Weights of a small GPT-style language model, trained from scratch on English Wikipedia.
Size: 22 layers, 4.72M parameters.
Training: a variant of SOAP for these matrices, 143M tokens, 2189 steps.
Each number is 128 + 24 x the weight over its row's rms, rounded and kept within 0 to 255. Layers, rows and columns count from 0. The size above them is the row's rms in percent of the matrix's.

# layer 17 attention output (transposed), 128x128, rms 0.412, rows 53-63, columns 64-127
size [131 123 124 129 128 126 134 123 128 128 128]
[[143 151 200 101 127 136 123 107 139 123 140 165 166 147  90 171 112 142 118 123 152 114 157 123 122 140  85 123 113 105 123 147 122 118 142  99 127 136 160 111  99 104 145 131 142  95 142 164  54 130 139 126 123  94 174  95 127  99 167 131  92 131 134 169]
 [166 154 140 121 122 120  90  90 138 118 129 129 120 188 131 120 124 121 135 118 163  82 141 135  91 130 104 138  80 115 137 106  89  90 131 133 101 160 128 128 138 140 147 105 121 182 114 109 107 159 106 112 121 138 159 144 104 160 142 100 113  77 170 107]
 [124 114 106 116 135 123 111 133  30 140 131  99  95 109 113 149 188 135 156 122 134 117 150 142 117 119 162 102  91 132 143 131  81  84 136  88 142 164 116 105 139 133 107 133 137 120 142 120 146  98 133 103 143 102 129 121 146 126 164 116 108 135 140 148]
 [138  94 127 140 108 174 120 103 161 141  87 119  73 135 149  88 101 133 136 127 137 152 150 113 155 131 141 157 144  77 135 135 127 106 149 140 104 126 122 136 125 112 113 132 173 101 124 147 127 116 112 128 123 125 106 140 126 119 114 129  84 137 137 132]
 [156 130  77 139 118 158 109 125 139 107 147 122 127 134 169  99 100 115 128  92 184 126 112  97 107 133 135 131 152 113 139 132 103 145 121 135 152 113 132  96 113 168 117 132 151 145  78 122 112 110 165  70 120 133  84 168 100  96 125 198 138 158 164 148]
 [103 114 119 135 124 121 157 113 148 132 122 191 152 129 135 150 132 148 162 123 102 132 122 137 162  95 115 100  94 113  92 107 146  80 112 156 127 136 115 179  98 150 107 125 107 121 144 118  94 150  95 124  78  81 136 156 123 111  85 147 115 104 139  88]
 [179 139  93 117 139 112 129 124 118  76 150 151 145 138 137 137 126 150 142 144  93 142 151 141  71  97 155 132 130 153 127 122 157 123 120 128 149 137 143 101 144 126 167 117 139 167 199 149 135 116  99 114 109 184 122 142 118 107 105 112 130 159 140  89]
 [143 127 138 130 101 181 144 127 167 119 125  74  93 155 118 120 136 111  99 130 108 130 138 130 105 137 111 134 143 155 111 133 106  99 130 113 155 154 158 100 142 137 148 171  85 139 151 167 203 103 132 136 135  99 136 113 129 143  71 114 151 119 144  99]
 [120 102 152 106  96  68 115 100 103 164 137 121 131  91  70 123 111 147 118 128 102  92 144 153 146 144 124 117 147 113 128 152 133 120 127 105 161 136 122 126 156 163 158 115 155 130 120  82 123 147 132 106  94 168 124 141 120 118 147 112 108 174 171 128]
 [ 91 106 164 150 150 147 111 129 119 157 127 117 142 112 133 139 134 181 125 116 175 147 127 133 103 136 153 137 103 128  85 121 153 119 121 119 114 120 100 137 150 123 151 124 134 110 156 126 138 131 125 117  59  80 164 138 138 114 124 178 132  99  90 117]
 [156  83 163 129  85 153 115 182 111 101  98 144 122 121 130 167 173 134  97 126 141 143 115 144 104 131 102  97 103 140  95 148 114 118 136 126 120 154 150 114 125 132  69 144 122 112 126 142 154 150 149 160 161 148 110 144 178 135 137 130 127 120 128 131]]
# layer 17 attention value, 128x128, rms 0.46, rows 54-63, columns 64-127
size [128 125 129 126 126 136 126 129 135 129]
[[116 104 129 136 130 128 132 153 173  76 118 136 121  88 134 147 128 129 137 171 144 109 130 133 130 109 111 107 140 173 100  97 106 130 124  99 167 126 137 180 113 129 110 134 132 135 150 134  85 166  88 116  65 169 140 101 129 192 135 137 139 132 106 148]
 [132 125 135 128 114 102 143  88 112 125 145 134 179 144 105 134  86 102 119 111 146 198 119 118 160  88 153 131 154 100 120 124 154 107  69 109 139 121 135 111 122 113 109 122 133 105 115  82 114 143 109 153 112 123 147 143 122 112 125 125 109  88 118 113]
 [108 157 150 134 161  87 106 113 140 119 122 110 133 130 116 140 105 105 124 163 108  95 132 165 155 137 115 107 168 135 135 160 135  67 107 102 174 125 141 114 140 150 101 134 151 149 149  98 153 134 148 156 141 128 177 150 122 131 157 157 137 156 138 160]
 [110 137  64 163 137 106 145 174 157 149  93 182 117  82 123 121 142 126 136 123 133 107 100 123  87 130  79 150 136  88 115  95  96 115 115 131 128 142 136  93 112 143 135 146 138 139 112 111 133 143 133 124 146  84 140 148 135 113 174 154 137 183 123 165]
 [110 199 132 137 118 143 118 129  84  81 162 103  98 150 134  92 128 131 129 112 120 129 133 137 137 150 141 104 126  96  96 132  99 118 139  70 131 113 132 119 109  78 113 138 123 100 133 111 151 116 147 143 144  85 140 142 147 181 153  85 149 133 108 135]
 [158 158 158 104 151 122  87 120 120 109 122 142 116 116 124 102 135 120 140 101 155 140 117 108  99 111 121 141 141 157 163 115  72 126 129 128 121 114 123 111 124 105 137 107  93 115 117 154 146 169 159 156 111 168 142 159 148 135 125 147 122 127 171 129]
 [130  84 150 107 143 135 169 109 106 131 121 136 154 104  87 156  97 147 144 145 108 116 124 134 125 139 105 129 135 189 104 124 176 124 135 145 100 125 142 142 101 112 135 124  67 149 121 151 141 138 144 162 141 137 157 148 100 144 113 126 100 130 130 138]
 [143 153 124 169 120 106 161 107 130 133 104 118 118 112 137 137  99 129 119 131 137 117 123 120 163 132 154 109 117 146 162 118 148 137 163 141  90 128 145 104 140 118 127 182 112  89 133 104 124 121 113 109 137 150 144  67 114 149 144 104 139  75 184 125]
 [119 132  91  86 114 141  95  83 151 133 143 138 131 146 120 136 147 117 153 119  90 141 129 175 195 102 132 177 114 116 155 134 118 127 147 103 154  93 106 109 126 134 111 141 103 130 139 161 130 168 113 111 170 171  83 141 145 124 141 137 116 107 156  99]
 [104 116 157 147 137 115 124 117 107 110 102 127 112 106 107 173 142 112 137 121 130 133 135 168  89 129 123 153 102 124 196 170 142 100  97 119 116 102  95 108 108 135 137 104 162 108 113 130  91 138 105 139 150  86 124 125 133 124 128 105  84 152 125  90]]
# layer 17 attention query, 128x128, rms 0.266, rows 64-105, columns 64-127
size [ 87  80 103  94  92 102 107  86  94  91 109  88  93  97  87  85 109 100  89 101  87  96  93  90  93  86  99  92 103  89  80  90 101  94  90 102  85  98 101  92  88 102]
[[181 114 115 138 110 146 131 112 147 143 111 100 186  95 107 141 140 105 113 126 137 113 129 126 135 153 149 130 139  98 102 137 112 153 132 141 113 119 118  96 104 131 105 113 145 126 182 133 131 167 175 141 160 133 142 101 133 115 103  87 111 157  87 145]
 [126 140 123 147 114 119 118 108 146 103 119 142 165 135 129 137 141 161 195 148 146 182  96 122 193 114 140 148 132 137 148  77 112 137 124 136 166 187 117 132 141  91  77 129 144 132 160 110 102 129 126 120 125 145 120 155 118 171 140 107 119 131 164 151]
 [139 105 144  96  85 129 165 112 134 145 128  92 172 141 160 139 107 112 126 112 137 136 153 150 137 143  91 159 164 144 159 130 149 177 138 147 105 134 121  99 138 134 124  92  71 135 158 120 124 145 153 128 126  93 118 139 132 108 122 137 121 150 110 132]
 [111 119 153 106 113 135 128 114 139 146 121 136 128 131 145 184  90 139 111 108 116 154 123  97 115 105 133  89 142 101 161 137 158 148 135 154 123  90 115 112 149 127 148 116 137 106 115 106  88 139 145 123 122 149 140 154 146  81 151 154 157  84  92 135]
 [118 148 120 135 114 123 102 129 111 128 138 127 112 119 149 139 128 161  96 125 138 138 129 159 103 109 114 132 161 153 113 184  99 110  75 127 119 115 107 182 109 148 111 139 113 162 147 124 112 105 141 157 152 161  92 123 134  80 121 139 164 152 129 184]
 [128 171 114 105 103 123  95 141 161 136 146 160 130 154  79 135 101 105 102 134 130 154 158 177 149 139  84 137  81 107 140 133 126 138  98 128 120 137  83 130 148  75 158 118  86 133  82 138 128 116 121 153 136 134 160 113 146 109 125 120 140 112 132 136]
 [114 138 126 148 108 114  96 118 128 131 153 139 118 147 110 120 118 102 155 123 141 121 133 130 134 139 112 154 139 130 108 130 104 113 105 115 135 142 128 158 117 131 142 146  99 107 127  86 140 100 139 115 107 135 117 122  89 171 120 167  89 166 213 143]
 [112 124 158 131  94 177  77 130  41 124 124 125  95 140 128 127 125 121 119 116  99 103 135 126 130 150 140 159 141  81 117 142  87 102 150 125 118 132 109  91 137 110 125 143 160 191  94 117 107 113 107  93 135  97 110 159 127 116 103 160 103 131 146 112]
 [112 105 118 139 127 148 154 140 121 129 116 110 133 126 124 160 131 133 124  74 146 174 143 129 126 175 192 102 107 102 140 126 109 127 111 138 157 121 139 128 133 147 126 152 175 178  97 132 138 137  96 112 166 148 130 140 112 174 120 137 142 134 129 111]
 [114  99 103 126 144  73 153 101 161 149 140 140 112 139 119  85 169  99 160 128 105 123 130 121 139 172 130 135 116 130 139 177 180 133 137 123 143 106 148 149 104  84 120 128 127 127 134  92 147 151 122 134  96 116 103 161 172 146 129 156 137 113 109 134]
 [108 125 136  95 161 145 130 124 100 163 127 120 150 129 128 148 126 120 132 155 178 102  99 144  75  69 148 123 138 103 171 118 114 154 126 135 132 114 145  77 133 100 126 124 124 109 185  77 114 166 168 123 148 160 132 145 127 136 144 136 113 168 121  95]
 [114 107 153 142  88 139 139  96 132 129 129 115 115 165 165 131 168  93 157  91 165 134 122 135 105 161 113 111 108 118 145 152 151 156 104 121 118 120 166 110  96 145 130 156 125 102 131  97 114 128 162 140 162 155 106 136 136 136 117 110  88 142 147 142]
 [126 118 147 122 127 132 177 116 165 135 137  93 108  81 132 109 141 156 156 147 192 137 133 147 160 150 150 170 141 112 128 163 127 136 140 148 112 140 146 172 140 141  82 118 133 128 141 111 126 129 142 128 134 119 107 104 136 137 127  92 129 122 108 125]
 [135 145 108 142 118 203 167 121 105 121 116 155 115 131 100 103 149 124 164  91  71 142 107 122 120 106 152 105  85  89 124 154  90 152 146 123 109 110 129 116 102 152 137 112 134 156 147 148 102  89 128 130 166 174 122 124 134 146 109 146 109 141  70  93]
 [131  89 122 157 125 119  94 169 102 147 133 115  81 116 174 118 151 100 142 159 130 135  92 184 133 131  86 133 139 146 144  94 140 152 120 159  94 108 110 130 130  98 103 138 150 124 112 140 146 119 134 109 138 155 105 121 100  77 131 107 140 151 109 169]
 [157 147  93 111 114  95 126 101 163 135  83  94 120 128 135 135  96 138 146 171 139 152  91 118 119 152 108 105 100 110 143 155 110 153 122 132 165 132 130 100 122 141  98 118 113 128 118  92 128 137  94 129 129 144 145 153  91 125 139 149 116 142  73  93]
 [160 141 113 107 124 146 199 123 143  79 137 107 105 141 148 106 118 151 151 108 132 177  97 116 127 169 147  98 111 109 160 144 112 101 107 160 161 157 125 109 142 133 166 131 104 116 139 128 157 103 131 104 145 108  83 152 146 160 123 150 105 114 125 135]
 [122 123 110 107 144 128 140 139 119 134 125 104 113 137 151 139 138  95 104 141 132 132 136 175 105 133 132 111 144 150 132 161 128 147 137 140 135 125  93  97 138 128 146 121 108 119 138  89 116 140 126 126 156 114 143 166 117 130 106 112 153 153 104 154]
 [147  90 124 139 111 159 132 149 128  76 142 111 141 118 112  92 150 100 126 110 131 138 155 104 162 136 128 108 132 133 146 112 139 159 117 161 118 112 168 143 125 164 117 139 116 126 167 109 119 129 143 147 175  95 106 113  98 147 149 156  81 149  78 125]
 [ 83 127 121 115  89 115 147 145 128 147 115 130  85 174 116 102  93 132 126 116  89 135 101 140 146 161 138 144 123 139 157 161 100 108 118 159 133 154 109 134 131 101 124 122 100 111 135 134 118 138 152 150 124  71 111 172 114 104 116 118 140 125 117 169]
 [120  82 111  94 145 130 157 102 111 112 114 111 166 144 104  89 102  70 127 123 138 132 110  94 156 139 121 153  86 133 154 125 122 125 163 131 105 107 131 130  51 103 154 126 120 157 137 140 107  96  94 106 130 123 133 145 113 121 126 139 121 134  73  91]
 [ 98 129 140 125 127 106 116 127 140 146 136  98 109 145  73 118 114 129 103 138 135 100 170 101 158 122 132 117 128 158 114  92 107  89 134 119 102 135 134 115 169 145 104 153  88 135 119  93 187 150 122 108 129 120 120 122 113 127  99  90 129 165 132  94]
 [187 134 145 143 152 140 106 107 115 121 108 139 129 119 137 141 122 149 122  96 130 103 157 120 139 119 108 132 144 138 113 157 147 116 119 110 139 145 140  92  87 155 150 138 148 160 129 121 104 109  88 154 130 126 128 134 114 164 139 122 137  94 126 106]
 [137 109  78 119 123 142 143 135 105 135 115 128  92 102 136 112 117 129 121 100 111 139 132 116 150 189 123 132 106 129 155 129 136 168 156 136 112 123 165 110 122 133 119 150 136 104  99 143  88 100 135 181 132 115  95  93 123 122 156 153 195 132 100 107]
 [125 140 122 104 111 172 104 116 114 142 128 139  95 159 145 106 150  97 177 140 127 110 141 116 146 109 153  84 105 175 103  88 108 110 110 144 126  76 150 104 116 117 161 133  98 125 141 142  39 142 122 151  97 111 131  92 127 133 143 107 119 171 157 140]
 [140 148 145 128 141 112 119 158 121 107 136 114 146 110 144 128 132 135 128 165 119 118 137 132 120 114 127 125 135 120 109 104  87 145 144 120  98 132 111 117 168  87 100 131 131 141 120 132 135 136 170 141 136  96 115 131 151 123 123 144  97 137 118 140]
 [132 137 148 119 125 123  85 148 115  97 169 130 176 146  72 154 157 106 114 142  82 116 119 148 135 159 128 106 165 164 143 109 124 133 130 115 138 153 125 173 111 125  73 205 150 114  94 120 119 118 150 121 158 159 142  92 117 126 113 139 128 157  96 120]
 [127 138 108  87 102 173 129 139 127 128 137 129 103 118 124 129 132 114 145 115 138 133 130 158  99 111 135  89 117 152 141 110 123  68 170 147 125 127 131 102 151 140 146 159 124 120 138 121 134 128 180 142 128 132 147 143 113 132  85 160 117 146 135 119]
 [116 103 119 137 144 150 158 133 128 122 180 115 113  81 167 141 153  78 128 151 129 143  93  98 116 138 164 136 122  96 143 116 163 118 140 152 121 119 136  86 136 100 130 145 100 154 143  88 157 158 132 138  93 100 123 110 114 130 117 132 136 165 111 134]
 [142 130 140 145 126 114  95 123 122 121 134 121 179 158 153 158 100 115 119 116 106 171 174 126 119 147  81 136  91  89 120 123 129 102 120  66 115 136 148  94 140 127 143 142 154  64  81 161  86  87 115 128 114 116 133 113 139 116 156  91 112 173 144 123]
 [178 111 115 124 161 115 135 128 140 127 140 135 130  46 114 136 166 140 141  91 148 176 127 160 192 129 133 106 142 119 101 168 133 149 132 134 134 184 113  87 114  94 136 132 104 127 117 142 119  89 164 138 113 144 123 164 155 128  86  68 167 106 131  91]
 [123 133 141 146 147 117 137 121 118 130 131  88 134 154 131 134 129  81  87 143 114 143 113 146 134 113 129 125 159 100 146  84 149 136  65 119 174 131 154 128 126 109 116 170 114 104 113 152 112 133 126 151 141  90 143 125 145 106 131 168 123 121 147 121]
 [145 132 123  91 146 113 146 106 149 139  99 146 166 100 111 124 147 149 160 164 108 151 124  83 117 105 132  98 116 155 148 138 146 121 170 103 149 135 152 106 124 113 126 133 121  61 149 142 147 144  98 138 151 159 172 134 127 160 119 155 179 197  85  97]
 [161 150 120  89 136 156 141 102 136 175 131 146 143 118  46 107 115 142 129 134 116 136 111 114 138 137 156 134 127 129 119 133 146 103 128 126 114 122 130  87 125 133 159 151 141 111 119 117 116 173  96 116 114 119 122 104 144 129 162 141 126 184  85 161]
 [138 109 128 137  99 133 150 169 110 110 137 117 143  91 119 108  99 121 162 167 140  93 109 116 133 147 113 162 107 127  75 139 120 113 169 101  97 192 145 152 132 122 148 160 129 114 105 141 128 143 123  96 131 125 112 165 125  96  92 104 101 121 158 106]
 [141 147 101 143  78  91 145  86 138 134 150 126 122 135 104 140 135  94 147 154 135 134 130 118 121 138 112 133  86 168 127  95 118 138 124 134 158 126 145 135 129  88 126 125  68 128 133 107 103 137 112 157 122 157 107  96 102  97 136 121 134 154 158 111]
 [146 152 103 135 176 147 129 137  99 117 130 123 125 132 114 109 129  70  84 145 132  95 151 162 153 127 131 132 151 148 155 134 117 130 121 137 144 113 121 143 118 190 100 189 124 102  93 113 149 120 172 175 161 114 167 141 134 137  97 103 106 109 160  46]
 [130  98 107 103 114 132  83  90 142 147 112 127  93 134 153 144 122 150 117 149 130 139 173 109 142  71 174 130 129 110 158 112  89 150  94 107 114 152 134  92  84 112 147 116  99 104 128 139 159 101 147 113 108 157 140  94 157 116 118 130 124 169 137 185]
 [120 147 109 147 155 157 101 147 124  90 132  82 146 151 160 110 125 139 179 156 138 154 119 129 103 118 159 142 165 112  83 125  76 186 104 186 125 145 124 156 148  86  86 127 165  98 127 100 144 107 161 117 159  90 100 157 113 150 102 132 100 108 143 149]
 [118 143 155 138 128 142 131 102 178 143 147 110 116 141 134 113 146  99 140 142  78 152 162 106 125 166 138 130 134 142 117 141 157 100 114  97 145 172 123  88 127 119 139 156 173 107 138 140 168 126  93  92 120 109 133 157 180 139 136 133 129 145 107 117]
 [148 129 105 135 119 159 150 155 165 127  87 114 117 119  95 125 143 139 115 117 124 128 148 125  98 134 136 139 151 112 106 154 116 147 167  86  86 119 139 153 113 123 125 151 138 109 137 100 134 110 162 121 119 115 126 165 133 188  83 128 134 120 134 100]
 [ 84 142 108 117  84 144 144 153  74 140 141 135 124 125  59 173 123 132 115 160  95 133 111 137 143 111 160 114 135  91 130  95 134 134 185 152 131 103 149 138 119 102 147 130 152 110 124 144 172 152 173 116 117 159 118 135 117 132  58 148 171 127 101 151]]
# layer 17 attention key, 128x128, rms 0.285, rows 64-105, columns 64-127
size [ 79  81  94  95  82  98 100  72 103  87  88  83  84  88  83  81  98  89  96  96  89  92  87  89  88  81  92  85  88  84  80  85  93  81  95  95  82  88  93  90  82  99]
[[ 99 126  95 125 126 142 119 148 149 128 113 117 134 110 113 147 146 181 126 111 164 113 179 127  91 129 148 124 157  95 164 148 107 194 132 117 114 143 146 138 138 125  94 130 115 116 169  95 140 134 147 134 146 120 138 131 121 147 145  86 144 165 159 145]
 [128 125  90 149 123  83 110  91 128 105 124 117 144  88  96 102 113 170 115 127 134 164 167 131 127 116 125 131 121 137 116  95 125 142 101 129 120 155 157 119 169  55 131  95 151 137 139 139  82 112 126 105  84 142 108 129  85 133 140 125 136 161 192 120]
 [112 135 141 124 109 115 115 176 128 146 127 115 143 115 175 139 106 136 142 172 149 151 158 140 139 161 128 146 117 104 110 132 152 182 134 111 128 167 140 132 158 171  92  99 149 178 143 107  97 160 127 101  91 109 135 149 163 135 168 154 139 114 125 169]
 [177  99  76 135 125 120 158  87 109 154 146 131 130 135 130 134 105 159 107 179 117 127 103 146 122 120 111  84 112 109 126 114 147 178 181 189 119  96 100 142 139 108 149 109 165 145 117  97 121 164 129 142 107 113 153 168 132 109 138 100 101 114  74 134]
 [129 127 165 110 143 104 136 132 106 119 143 109 180 126 171 123 121 157  75 121 134 145 139 143 106 109  60 122 126 170 100 143 131 121 137 135 129  99 107 134 127 161 113 147 181 108 129 106 146 117 157 112 149 163 149 142 153 165 137 144 135 113  74 117]
 [155 177 108 137 129  88 114 117 126 132 118 140 134 109 128 164 118  88 113  83 146 129 123 114 103 121 110 132  96  84 132 113  97 106 115 153  92 108 101 165 138  99 172 140 128 113  76 123 129 118 154 111 176  88 111 122 108 130 119 127 162  56 158 125]
 [ 90  91 139 148  61 134 121 128 145 126 130 164 121 115 151 158 137 106 132  84 137 129  95 111 173 155 104 135 132 137  89  92 128 134 114 129 185 110 140 143 123 125 153 123 112  99 136 133 141 127 115 106 117 116 109 104 155 121 122 121 137 164 194 179]
 [ 98 159 146 130 141 150  98 115  84 135 115 129 117 123 123 175 123 130 128 127 134 125 121 100 128 122 140 135 176 163 109 149 190 129 173 105 139 128 154 117 113  98  98 161 171 118 143 145  99 133 105 102 126 110 152 140 135 115  89 148 113 131 129 173]
 [154 125 137 141 153 162 155 112 131 142 137 134  96 131  66 126 100 133  61  79 163 142 115 147  89 155 143 123 156 154 150 140 125 145 118 110 144  89 138 163 153 141 138 101 137 156 120  94 105 121 132 131 133 178 167 127 123 190 130 101 116  93 138 110]
 [ 81 117  89 130 150 116 166 159 124 113 115 112  97 175 121 125 162 106 155 160 127 127 115 116 170 157 206 110 139 103 127 122 188 196 131 102 127 129 121 114 109 140  94 140  97 142 117 147 142  92 125 113 113  82 108 126 144 109 125 124 157 156  87 149]
 [132 107 131 136  98 132  92 129 128 131 149 106 120 134 136 110 101 133 140 151 133 129  73 136  68  75 185 144 100  97 120 140 132 135 141 119 133 140 143  87 102 115 128 135  77 107 181  51 108 176 148 139 130 128 122 143 110 105 122 127  93 112 118 152]
 [126 115 137  93  59 139 166 153 128 110 122 108 147 125 171 126 120 103 136  72 121 127 113 144 105 143 169 113 124 116 130 180 109 150 118 144 102 129 169 118 142 149 143 134 143  84 187 126 108 141 166 112  97 107 140 169 117 127 181 113  98 140 148 195]
 [ 94 128 145 155 115 141 164 123 146 145 114  95  91 118 143 143 159  95 130 147 143 129 100 131 120 147 104 120 108  60  86 172 120 109 113 122 103 153 166 114 136 172  87 110 112 103 122  61  99  96 108 116 150 130 119 109 174 146 143 101 137 145 122  87]
 [141 142 118 111 135 139 124 114 112 133 131 109 156 113 135 140 135 161  88 125  60 112 114 127  79 118 125 150 118 150 116 173 108 155 151  98  91 100 138 104 117 163 134  84 121 164  91 155 112 145 160 111 146 177  94 157 134 159 137  87 134 113  80 106]
 [125 119 144 101 142 145 108 142 129  87 106 118 132 107 142  85 168  58 134 129 127 113 119 130 129 131 100 148 109 162 154 126 136 163 133 166 147 124 119 147 137 126 118 152 138  96 121 103 133  79 138  98 122 137 140 130  86 124 129 116  93 144 132 136]
 [164  95 110  97 146 121 123 152 126 157 106 140 166  70 128 136  86 117 110 137 142 142 137 165 155  88 138 141 113 141 117 181 116 120 156 137 127 107 168 125 144 139 124  91 137 114 149 109 149 158 129 126 151 101 153 146 162 124 161 104 129 112 127 125]
 [101 138 104  88 106 146 157 152 145 126 128 122  89 104 181 105 146 111 119 137 141 210 113 132 118 182 121  99 130 137 153 139 136 167 139 128 137 145 130 147 142 112 124  90  94 123 135  92 108 101 131 128  93 119  91 136 158 155 120 118 120 115 125 141]
 [ 99  90 106 118 129 131 107 152 152 142  85  93 126 123 160 140  60 121 104 100 116 154 141 186 128 120 115 145 114 145 112 191 126 156 159 122 125 144 104 138 113 137 136 134 135 115 132 151 153 113 135 115 106 109  85 141 151 104  91 128 103 189 141 144]
 [114 126 128 133 132 121  98 122 102 131 155 114 111 156 121 134 135 125 107  99 121 157 116  71 146 175 106 107 127 165 165 123 156 174 120 119  89 145 150 119 122 197 133  94 130 127 167 100 144 125 111 146 147 104 137 118 111 165 167 124 112 159 124 115]
 [ 84 133 145 121 128 167 106 101 152 143 119 136 140  90 183 107  92 100 124 139 120 175 104  97 151 176 129 130 141  94 141 137 155 112 115 149 132 130 123 124 128  50 130 137 118 132 153 106 158 133 117 135 106  78  97 154 150 124  96 140 151 135 143 143]
 [105 122 109 153 108  95 118 136  87  99  99 128 163 136  80 130 135 113  99 113 119 132 105  98 148 163 128 173 137 138 140 113 132 126 168 113  76 117  92 122  90 102 121 103 121 106 173 154 126 131 130  99 137  73 137 128 127 115 181 135 127 153  92 126]
 [ 98 160 141 132 105 120 131 112 159 128  89 118 134 127 169 113 136  97  91  94 162 165 149  99 148 163 126 155  93 106 154  77 127 120 105  87 148 119 108 156 156 147 105 162  84 108 168 122 147 151 101 138 129 150 157 102 139 163 114  95  89 128 122  98]
 [154 161 133 124 129 122 123 147 113 129 123 139 126 123  92 149  97 155 134 130  99  92 152 129 142 125 118 182 159 115  94 156 114  90 109 109  91 161 142 131 143 169 136 120 177 160 108 113 114 136 102 137 144 156 131 150 119 148 116 102 102 106 117 179]
 [127  92 112 135 169 177 170 123 105 192  83 131 107 130 163 140 132 160  89 124 141 138 111 137 111 144 127 103  91 144 118 123 117 145 147 137 113 112 163 162 123 177 128 121 155 124 138 168 165 107 169 120 112 126 143 136 152 137 156 140 122 132 111 137]
 [ 90 122 106 150 142 129 118  85 112 113 180 129 131 132 120 137 113 115 175 131 138 126 136 155  90 107 141  83 125 180 106 155 110  90  81 144 138 120 117 136 105 128 117 105 104 138 106 127 116 137 123 116 108 118 131 107 144 134 129 136  99 121 136 106]
 [142 140 150 136 151 146 132 121 129 106 153 141 118  84 133 104 110 150 156 134 117 135 160  88 119  92 141 132 100 149 119  89 110 151 125 110 139 157 115 120 139  82 137 112 143 165 171 134  98 129 126 114 120 119 171 152  95 111 108 150 138  98 190 143]
 [123 113 159 156 116 164 133 104 118 113 103 137 166 116 116  92 173 106  93 146 130 122 107  91 118 136 143 153 124 136 113 114 180 113 121 118 161 165 115 116  94 153 105 169 125 129  97 136 113 101 158 150 135 100 146 109 133 129 101 120 107  81 118  88]
 [118 119 121 108 114 157 127 143 139 135 139 123 138 121  88 112 133 133  99 153 148 131  93  91  94 129 140 143 111 183 136 103 103  80 144  96 130 121 122 158 129 115 127 133 127 114  77 110 132 142 123  93 143 168 122 128 114 115 101 105 129  93 136 120]
 [151 160 140 101 133 141 108 110 143 125 125 143 112 121 120 113  84 130 131 160 137 115 102 104 105 151 156 135 127 145 147 135 151 119 132 127 142 138 153 119 151 110 132 130 114 140 126  64 111 138 125 105 104 101 112 129 128 118 124  99 159 123 124 143]
 [131 148 159 170 138 168 152 122 133  89 124 132 155 110 135 145 112 138 131 115 145 118 165 152 123 143 118 151 144  95 129 152  90 106 130  81 115 131 132 172 101 157 141 143 193  72  99 150 102 128 132 121 120 129 143 118 118 107 129 117 145 135 125 161]
 [143 160 112 142 124 104 103 134 141  94 121 130 141  86 135 190 164 137 138 110 127 122 128 140 175 164 155 158  81 106 135 175 119 144 122  89  86 160 128 124 125 122 130 123 116 148 110 124 104 108 207 121 129 122 102 135 112 139  90 117 102 107 130  98]
 [134 134 121 113 179 158  93 157 165 146 145  82 135 147 101  90 165  76 155 112 146  95 134 102 129 166 123 141 162 155 141 126 173  85 117 120 175 127 144 134  87 131 105 152 141 128 110 103 116 177 128 135 114  86 153 145 128 118 139 147 148 107 145 160]
 [143 117  69 120 123 128 133 138 179 158  90 119 122 151  87 142 140 140 138 187 119 136 122 107  87  98 166 104 117 147 154  81 120  99 132 125 102 106 115 165 131 114 127 117 134 120 110 123 144 164 131 165 166 155 168  89 123 123 105 126 113 150  54 129]
 [109 117 126 131 129 159  96 109 133 104 116 150 141 147  63 110 117 122 127 176 144 167 115 160 141  87 180 141 127  97 139  95 133  98 184 123 107 156 129 143  80 111 131 159 110 134 108 112 128 131 145 163 132 170  73 122 148 130 134  92 122 153 110 163]
 [118 136 122 140 130  97 174 151  98 130 134 136 138 109  94 127 117 133 120 126 116 145  83 124 178 159 138 126 134 138 148 178 146  98 134  88 106 148 136 105 118 124 133 154 141  97 123 156 142 112 107 106 122 124 135 149 117  95 121  87 125 157 155 129]
 [140 139  93 107 140  87 117  99 137 158 119  72 159 106 110 147 134  90 133 107 149 134 146 113  86 126 114 117  92 133 120  84 162 115  99 137 128 117 154 163 129 139 102 142  95 145 117 120 147 148 110 110 126 114 126 161  86 131 160 131 107  93 138  87]
 [111 127 163 186 156 135 103 153 148 127 110 100 117 152 113  90 112  94 105 137 118  96 133  96 152 191 104 133 146 164 142 145 126 126 123 132 106 103 163 141 146 174 140 167 140 104  74 120 161 129 145 125 122 106 153 123 116 135 121 132  98  68 183 106]
 [119 145  70 118 123 126  92 121 139 159  90 101 124 101 139 113 144 123 144 127 111 124 112 116 114 104 182 126 111 130 100  73 105 115 102 118 157 127 147 137 130 139 151 145 134 107 197 126 155 137  86 142 100 144 143 101 147 141 100 142 110 163  72 187]
 [149 117 136 152 155 141 147 174  95 141 131 104 143  96 133 101 148 142 167 147 116 161 145 107 137 149 169 125 156 135  93 148 151 159 124 139 154 168 146 112 138 101  94 107 144 106 163 124 146 113 134 103 111 123 107 120 143 156 139 118  73 121 160 110]
 [ 70 162  90 155 131 146 139 114 152 146 140 114 154 126 141 147 127  77 144 137 121 143 148 126 113 113 112 142 109 103 118  77 195 145 123  97 123 129 116 159 114 115  91 153 142 115 127 150 134  96 132 168 145 136 131 138 137 106 135 119 154 147 134 125]
 [109  94 142 142 136 136  92 122 127 155  89 128  73 148  61 146 162 126 125 145  99 133 154 109 107 181 140 114  87 114 157 118 102 131 122 104 125 107 149 101  81 139 115 156 141 128 116 127 167 116 156 117 139 101  73 131 127 142 121 123 158 146 126 146]
 [118 128  90 112 149 110 135 135 103 150 137 148 114 136  92 147 157 153 102 138 100 146 115 124 134  99 143 135 131 105 166  94 147 115 162 152 157 102 119 168 112  71 139 135 132 147  98 143 169 131 125 169 101 159 131  88 124 112  92 151 144  96 133 152]]